config = dict(
    n_layer=11,
    d_model=384,
    n_head=6,
    n_kv_head=6,
    head_dim=64,
    d_mlp=1152,
    vocab_size=2048,
    activation='squared_relu',
    norm='layernorm',
    norm_place='pre',
    norm_eps=1e-05,
    positions='rope',
    rope_base=246000.0,
    rope_fraction=1.0,
    qk_norm=True,
    attn_scale=0.159,
    bias='none',
    tie_embeddings=False,
    parallel_block=False,
    extras=['some layers without attention', 'local attention windows', 'paired heads', 'shifted keys', 'exclusive self-attention', 'normalized values', 'value embeddings', 'hashed n-gram embeddings', 'a smear gate', 'an embedding shortcut', 'skips across layers', 'capped logits'],
    init='normal',
    init_std_qkv=0.0546,
    init_std_o=0.0,
    init_std_up=0.0546,
    init_std_down=0.0,
    optimizer='adam_variant',
    lr=0.00124,
    beta1=0.9,
    beta2=0.99,
    weight_decay=0.047,
    lr_head=0.00734,
    warmup_steps=226,
    schedule='wsd',
    decay_fraction=0.313,
    decay_shape='linear',
    final_lr_fraction=0.1,
    batch_tokens=65536,
    seq_len=512,
    doc_mask=True,
    train_tokens=703700000,
    steps=10738,
    dataset='wikipedia_en',
)
Each number is 500 + 50 x the weight over its row's rms, rounded and kept within 0 to 999. Layers, rows and columns count from 0. Numbers have three digits each. The size before them is the row's rms in percent of the matrix's.

# up: layer 2 MLP up, 1152x384, rms 0.108, rows 424-483, columns 0-47
# down: layer 2 MLP down (transposed), 1152x384, rms 0.0926, rows 424-483, columns 0-47
up424 096:461543565588433527503509572414473617555482466514579455513524577492532428505477475481580490529541452482496517470565475489484496484456500537494437
down424 096:350494472545544474459488562538507537547425495418508554503501515601486494535424474520590487495500558512499498538501543452503409486494464571372401
up425 098:532416402524538525427423556462547418519434486487470508541435461447534521463492560462467434364541511504508435431561462439512530444512605516494533
down425 096:474456469438485499475521476358536464544493463508483452503506505565539422497533448522582532585570453499579436491459641430593494554499583505566452
up426 103:569466579496465486581484560518520505551481483366568479428334570450535481533523544511466478467615500484469563497539396545462517538519479538435459
down426 104:499512454486562546475432532450540535516553430519496480528450447456516491494543413469449515492512410452506464511639480544625520524491416602424445
up427 110:448487412533494529432441521532544461460410575527544492556490518499598521527446525516540542517539499472503450500523559467524563511546483471493546
down427 109:426416419606488558594538526479522611483545496522480526537439510505573522475508506634446574503542501469468489526530481587471457397558497528460540
up428 101:552554507542469392457428426590522540551529504368641503421517427430512459461495440592501439464448477445526508563475572431454464492387484427533463
down428 097:492474455505523495457443621542532564533519523424522598570540449506577512524554548487431548556396432494541487511475483613503471555520501494498485
up429 107:544502505439480474458543503590559484540491480466562487575498519532586497514543488537490543456527470420500524526508488505549456587463492490536523
down429 106:558561492482521531505555562507527477490420545438495497605439499482462456506536534550351535459451492494434539548526506449458454487587514522517471
up430 102:490510483477498457494472484485494482513541549443533517458662492486516527520557434463513528454529540494512494556405542474427584553448541595435517
down430 096:506550536574454456588417535557548510535531514448516584531590458487451526482498516560414577489516540462500484432504398480555537508521604564406525
up431 110:513469456466471417537542572446535420433509538479420468529504505455602456475513510513568461534653406489538546511563522441531525413566501572506573
down431 106:502543592474525509609550433503525478453502419562561572427533586524469500498507445479533449498565509506493583538515525436494480536452586640461541
up432 098:523557440495536448430444474498498457473421543467494411484509613474483509473541623456508522442503477478467427464571530499477457504464497442424496
down432 100:461501476539597441533420518416523512548494481519538478421463476480472426587497430473370556507548483451499480572483475554590497444520492504538633
up433 102:452500467450509417558457470534459419478546513476513576489437459397574519563497537440571518466639521462557526515516482523459520455592526440400496
down433 103:484494507503593514521507419523574541473447485497495604467476466512472583380424532539445535458458504453534536503573446505496436496559478516496460
up434 104:524520457475519383586535416486438489503486524524477511460505603518455537481602403600573521454511505480532445518425503465558537394512512474409575
down434 100:505498580528481561545500449522466486432520380473540507591414430629489439467465437534470487543438460490536473496467512572533491530396536439468553
up435 098:523609570400441532542546474550537472452447383566554458463462480443374474468530480591508496548486512489448465535495492424418521492479582571494474
down435 098:453504520496500595550498423457560438521368389516554587540496613423552507560498543532537480553501444440412574550516463505531477506483402485541480
up436 098:480538424536503485416551578519511467514429503448483395537507560465513584475604491542479534401542560536425548507501518531554514510525481555470543
down436 102:684538463524491559504493481506535541473513506503499387518548542431532469471512496495456488500419475551505430522483537506487464524482485514510518
up437 105:475520471449483457561514537448401590554489532509505459500484579503456425414490536557520436379524428467504506528515430495466434361510486514513432
down437 104:484541539382500533438538515491461531479582452503392557583534493518522524430469457435428460405492515495541596527550479512483478464521443579580497
up438 095:551521522544511531526506440527487439400410635407550504548533618548507512595556498499505526609516494588467567524563519468480478508411475599477519
down438 093:513506483502385505516539468563509502521475571507502452533429496472462504543403405519526572494484488423457499570594514559546478578482495661467488
up439 095:516593569501527521476518500494588455401489392390524568448446489505516461535574523547541459558533485466532499531466489479533471481542485470523444
down439 095:479513505483506504551449498539552495456497498443495544407523392553430547535545524486540479503536542413520484520411449497519421485556391629450503
up440 105:554519393478563493426494581565483497534440515484483511519609466534537466479505488477494476512530540502573485550448510500581435563439467509450574
down440 106:452460521519520449550505499576511493524566442421510499471566452543576478513449582571347428478472398495453435443528535457465468499483540500511593
up441 106:567509452489484475484487469519376534463436501437429408406441532512600523483525542464480343537535515559506452469487391507534517486560538501461448
down441 101:579518535469512542509564470566536542575502415511559586478383526465483445545508474486614531426495402478508514576488529550486427466554498559498527
up442 094:551546511486453454524423521495484544535549631574519370534495439439472495475455566494486598457577519514407484538580493440527545436521466472519483
down442 100:470525500504469526569524582458482501491502466519490527456522513493489370530439637496577492468546412483481412602553499553470489466402437461532491
up443 102:534486410517543458423479597567422552495510458503392518438488507520530567544519576449550522389512444508570420514547476574549455521565470512453530
down443 097:525461488542477485472525583518524543555504502495413492399431546421489512562420509416551499605502518526533481537564423545518510511538466533544530
up444 113:515539409601375467476504545545610542499485473485540531484485484516550518438522620555510685486468566504538466540507426447519525443491453424509501
down444 103:568433491556467477597489522449632521434582565476455546485527561506438341446514468481462553493505557424450453481570476511507451531566447467510504
up445 101:548529402493414514393509525503464439544515518566534470490570575517593356461521567560505493495615451442517502535508472425545455524488574565468499
down445 102:514515581510509483416388527470536553451461521491431500463511418473449413508484439471499565431520476554509603503515435489465496485428542478505536
up446 090:452529540494512538570459469430527440615528486523533513507496549385481504478534450478573619499597415465478531476467488419502475463420496515498429
down446 087:504505556494397470485554509520509487506425536489508491497470492505569598343416553575518516528556485481551522496561460472479465575456453468463451
up447 107:562505527518475506462477567492457520498532459478485509512502565453583607444542454426585465500524456570537419470462529451511589566562460484533420
down447 103:530492530498533604467561461447539443541454490454506461466457479476473481462507438451464558407492502541453484481535447520493549585512487526524493
up448 099:479563469505456522522512474507568501558497558519487475492575496506525484483497546468555518570492559506483534509549477418528522451605455500445412
down448 103:516489499631436453482521488544614570551471450501479519466599470396567424462542443489518467602456583472618503566464437476488525509474501468497445
up449 100:501556498473517515400432416475539481535413638502569481475500430437515450481504557508579529477486526572450630503482549499564489494508473438453456
down449 101:485612468556490569491385481408502534497446496594515524504523512440438463491443465478468493457459455418438552564541560545617500527604488475456387
up450 119:591521492506457417454466568553528501566431521520502464465551440508458467514568488431540478447500473506468506557474517447518517494530553560371517
down450 114:406421569504479566427639422532487478591499491535548499517498526451495585555503439474514527545434493465471433485457497554607458528497555498508487
up451 105:515459542594498494474411509485569599549579552488502556560476474440491466463557487525487438428480485488433513501480498508510544544426494473553480
down451 103:475457446473458529450473458506568561597562509559548463487515546566479455481490444580472450477515483479353536496558579552452502463509509488573466
up452 109:567552525425463428543466500504482449496484457484527539524539464530564498452405527434573502475550498577528523505497535467522547545459449532494473
down452 107:506524499456437429603518490419508483537517523592457544555544569522536531491449482454457522458428490464504490485571533508546517544542429421537505
up453 096:621510477455564443440570495473433495558643557467533528482479523510513507465447537441492463465676554502457581483510455483536615467499637541524537
down453 098:418551563523482593422523438492516463540456489489493459527446500525581527453541519472582573635473530531437450521524473478462556446513524478500485
up454 087:474488487513471526520402476523424469513516516547558467539550518485524568532619442497615535550579444494434498538527518526407521506467517560493478
down454 091:445511484511443555468476509489507485577490525491499491515446585565496580499489550554410576410503550519502475453544401379468468549588381572462523
up455 095:488572508460462372513492447544468478602432543510468515533537513416494631474472560465599496444500508514445442525526480539616501457541494491517576
down455 098:508557466531592460561479433457539549440470537490517506468569509475535519531499443390486437473636571490508413420511568476446565476496473475518440
up456 105:468460541475507503503479448439492438529482516525461480463548451461507555525461482459500512500501499468612460504585403482505568516473476485432532
down456 103:440467476420540466377483366573485383505579468568493462489489471528455549446498465485478415485464516449453489473421601464592481430492464508461510
up457 100:485419583572522545562509562471528522496514478475549475480491549492441537366533443525528415411493447491417537541406506520542429469351493487545508
down457 100:439540498442558513495487538533518511514524447537562498443443526551474577494429425479571511445441541592461461503508540529503525530517458534561463
up458 086:486411506586474567531483413502406502448475499435468423404466457490511532485545494500541555523493397485497370394492466536449488538479458569556453
down458 083:405605535483496390447454486537525529496391477425519449499474514556522488490546585455532489508532438500499496504447500439447534525515492505556522
up459 104:566558453503495504507472571486437511503467477528449481481491574542533435502557539572589475508557440507506499526436424436438536449456454538472434
down459 102:477498438522484589504460543479547448506506525535526521467529534596518423537446456459555469476525557524578454533440527513435547517543495394529504
up460 109:482570422545487400546490517438408420579489498466486431569421454485600555528612495516442508418536467560506531466504469520547430443479550543469494
down460 107:506479522597483517593555505516469485552520390472539532552471468533420518513566492523384556379496494460526571549478438545479465447559466516509452
up461 106:574522468497421467457496429457490502401432549476422489490479493498618515500509431441558466508545540457506407412567438437567507489533523485488533
down461 107:547523466547494472548519345545501466557490496463566606540456569523421515421422435484519499498504503376468520492531477523511524418443433539476511
up462 102:485545578553495500447463504529492463574469561465454540534536495550520512546468588645432513485494426595528501452517567544570602492546493412436555
down462 104:463488514507528502451474480448399496519458507496456507511490461443504466559440501556342462557542550489533596481554555530657584447560440507594485
up463 116:517491424596509426437502399451474434451573557378452504555423479491627411466451569508606464494527477495489441440539533532478512535569573534524506
down463 111:446573543519518534524523499535534583511361529535553514468604526569503421390476477474567615505461573496484478540510598408534552387436505521486587
up464 098:505514552435580476408471434499468580505470547448439461553581454428536544521453483458527564491555504644551416429535453484552508458454552508481545
down464 097:516440498442513406457513550492512547466501555582468469512603418470501487478531622420537538445449494515564496504503474468507540491481464554467480
up465 100:527387543564489539487560465410517596503431504456527494519459434562485538466435499532495467453558434506514518494562481438438520430462397535522466
down465 102:603491389345539496405528551453501562467522549449564489474526497461436457389492575538363385582476477546486497523554462496521493473501532574553522
up466 095:538474451496493480540400517397458597539511463513481522434559585518583498470500496463515513443535495546528515416613456482477537492520552501409557
down466 099:453525497605502565538559475492472597489644431475463488484450541502501487504435483405445512494534524492586571424477545444531484454528516560566517
up467 098:546499469466461564536502530529454465419367432509484536488458507371509564462492571566474581479509536526493472562493454505482421583560576406450477
down467 099:603480569559524518439448449498465606476464507507439553432428488472435497465478491541483566477489597553445522513492518539484453541430496445556534
up468 097:529432528493525413495469502564391512548606532489492486533624419467560482464439589564513589460442490522473442485496489483597518503465460568444605
down468 098:459524485544497550426511427498505432485651445557529511679502530538501527475468513500520491506498433526549549462460484521557479531481448409423509
up469 102:578511578601463528370504480518523442548499469413534590574549456476489435414529535491441450430564492550490517477522475439565507502571580540508512
down469 104:480483457496615458546541440509556518488414382413570457522512505488454546529464527560569521468384525473540431429495436556606533564429460542500532
up470 091:523572524546483501498524482602552546529537554546492406408537483487535454469562482520534491480584474451489488525541595538596503456568490447470447
down470 092:447521548491528450541485593490510498513552550513486484488459610527505574537443492545558549561590465448566479496569543474548508487458422491446539
up471 100:533617457501472543471525555455516485506466487433603512564433511398508538528485476598461521533564453420481491442458515441447543536478460600570540
down471 100:443515489493574477571569583482455500514522522457541456523489471483503463528399422570399517490569472497581441449576558520445559500560520488556521
up472 102:574459636513530551479402488449503472541430441439488391505550526541484515510505551458563470460540553468544499508437559491399509518480508428517511
down472 104:598444498469536559448449383498477545535566482521511544548505529499460493524468502481390469496391531494546530484384541516395487468473485496470489
up473 101:498540515552391439510434465534536610520493549476462437576577482468488467530549447448570550445544485468569545561503553478503520432452612495524496
down473 098:593557433463460464499527600513482498553393492505399536594472452545494442342545499549429412421545494453434483483538455497540439473542482468516514
up474 095:502540482530489450432477464523454460550388588467478461523473439451521501540504534533470516415563411565509503541488542468559486484461472491540482
down474 102:565433532404544570479489546421535512531525520481445449480462565489424429593458657533469463511499571490490516501505531525508492491532527488501481
up475 100:476508550509477551472513442478591467503491601448460509580404532466537510457494445533594529492509539520505458405453484549487606407509500503534441
down475 099:364532476503513512493504579481552509483554508441485576562529534436517570470432513399511568531573557315508527559419500451493471440475522528569524
up476 098:517546435508428526546535582504449518521447496505454503502533485603498527417443516594533459491545456485444521533531461526541563392516499495418459
down476 094:420506536451544420441513540446472458523476471503549462475397411467520506579460576497497508455486473576417455450467522482579485458476462456487447
up477 102:519526462546557395502427559515431541509469546634445496564485449530548434451447540570463437533546500528510524475506549475503478546450544472531501
down477 102:519576540622522539536530552474505633516474465543534550520429471513521573532440457548534590561475589514504464490479593406412468487455487455552499
up478 103:560580475495423503468535434475471512481489517417443492477496505543525446536554458568509555511594397500468521588448477471462540539437502436584504
down478 103:511492564430419488508497525540575517482559563516464535513498538541574583558569390553462505567631433467527531485437434502462480569519415505506481
up479 094:576505562479509459495516550479473551549562493540543488470505540516516492473462535530509453490490417483466562564498467522470432374508519519527444
down479 100:552473465456491428567442450491589576509488501435488541519516622529481472519430458561572446511471587556441457558515536489450469565581496510482506
up480 093:478508488505472515536485504507457495505494565537517497574588434508603415517475495518543541572397476551523505558611535524546487503505500446555452
down480 097:436518489626455567543487504539568490461469525508534536493581574570549598519350570554507530404482442367475538474553560472511363540437452493541521
up481 105:528566482503494581514413409420477478554551523495504496438532494525488515510483589468604511516605408563561450498465431445480565574493529502429448
down481 104:545486540570454525535547401521484497593437479493442440469515509427497461554463581541551530519433564515516628526490476497471521537429478474432502
up482 084:527542497438515460572459416537515500455522520521474536396508499540551543388467476532484477529518411535591485499512487535540407421568457508469617
down482 084:485450437607550577462461538470439571543482443464526504515449540512499550460435479475479481406597472463351568403488466583520530517466496430501463
up483 102:589592509469445557443418524501462498399454508503503329528533484530484460477536484588576490471492477456479517531410485561471592474471487437499479
down483 104:535439462439551543564579492525465526483510516515435536466533544457507444471576521442473466440537572498401489469476504493461511502554504470414561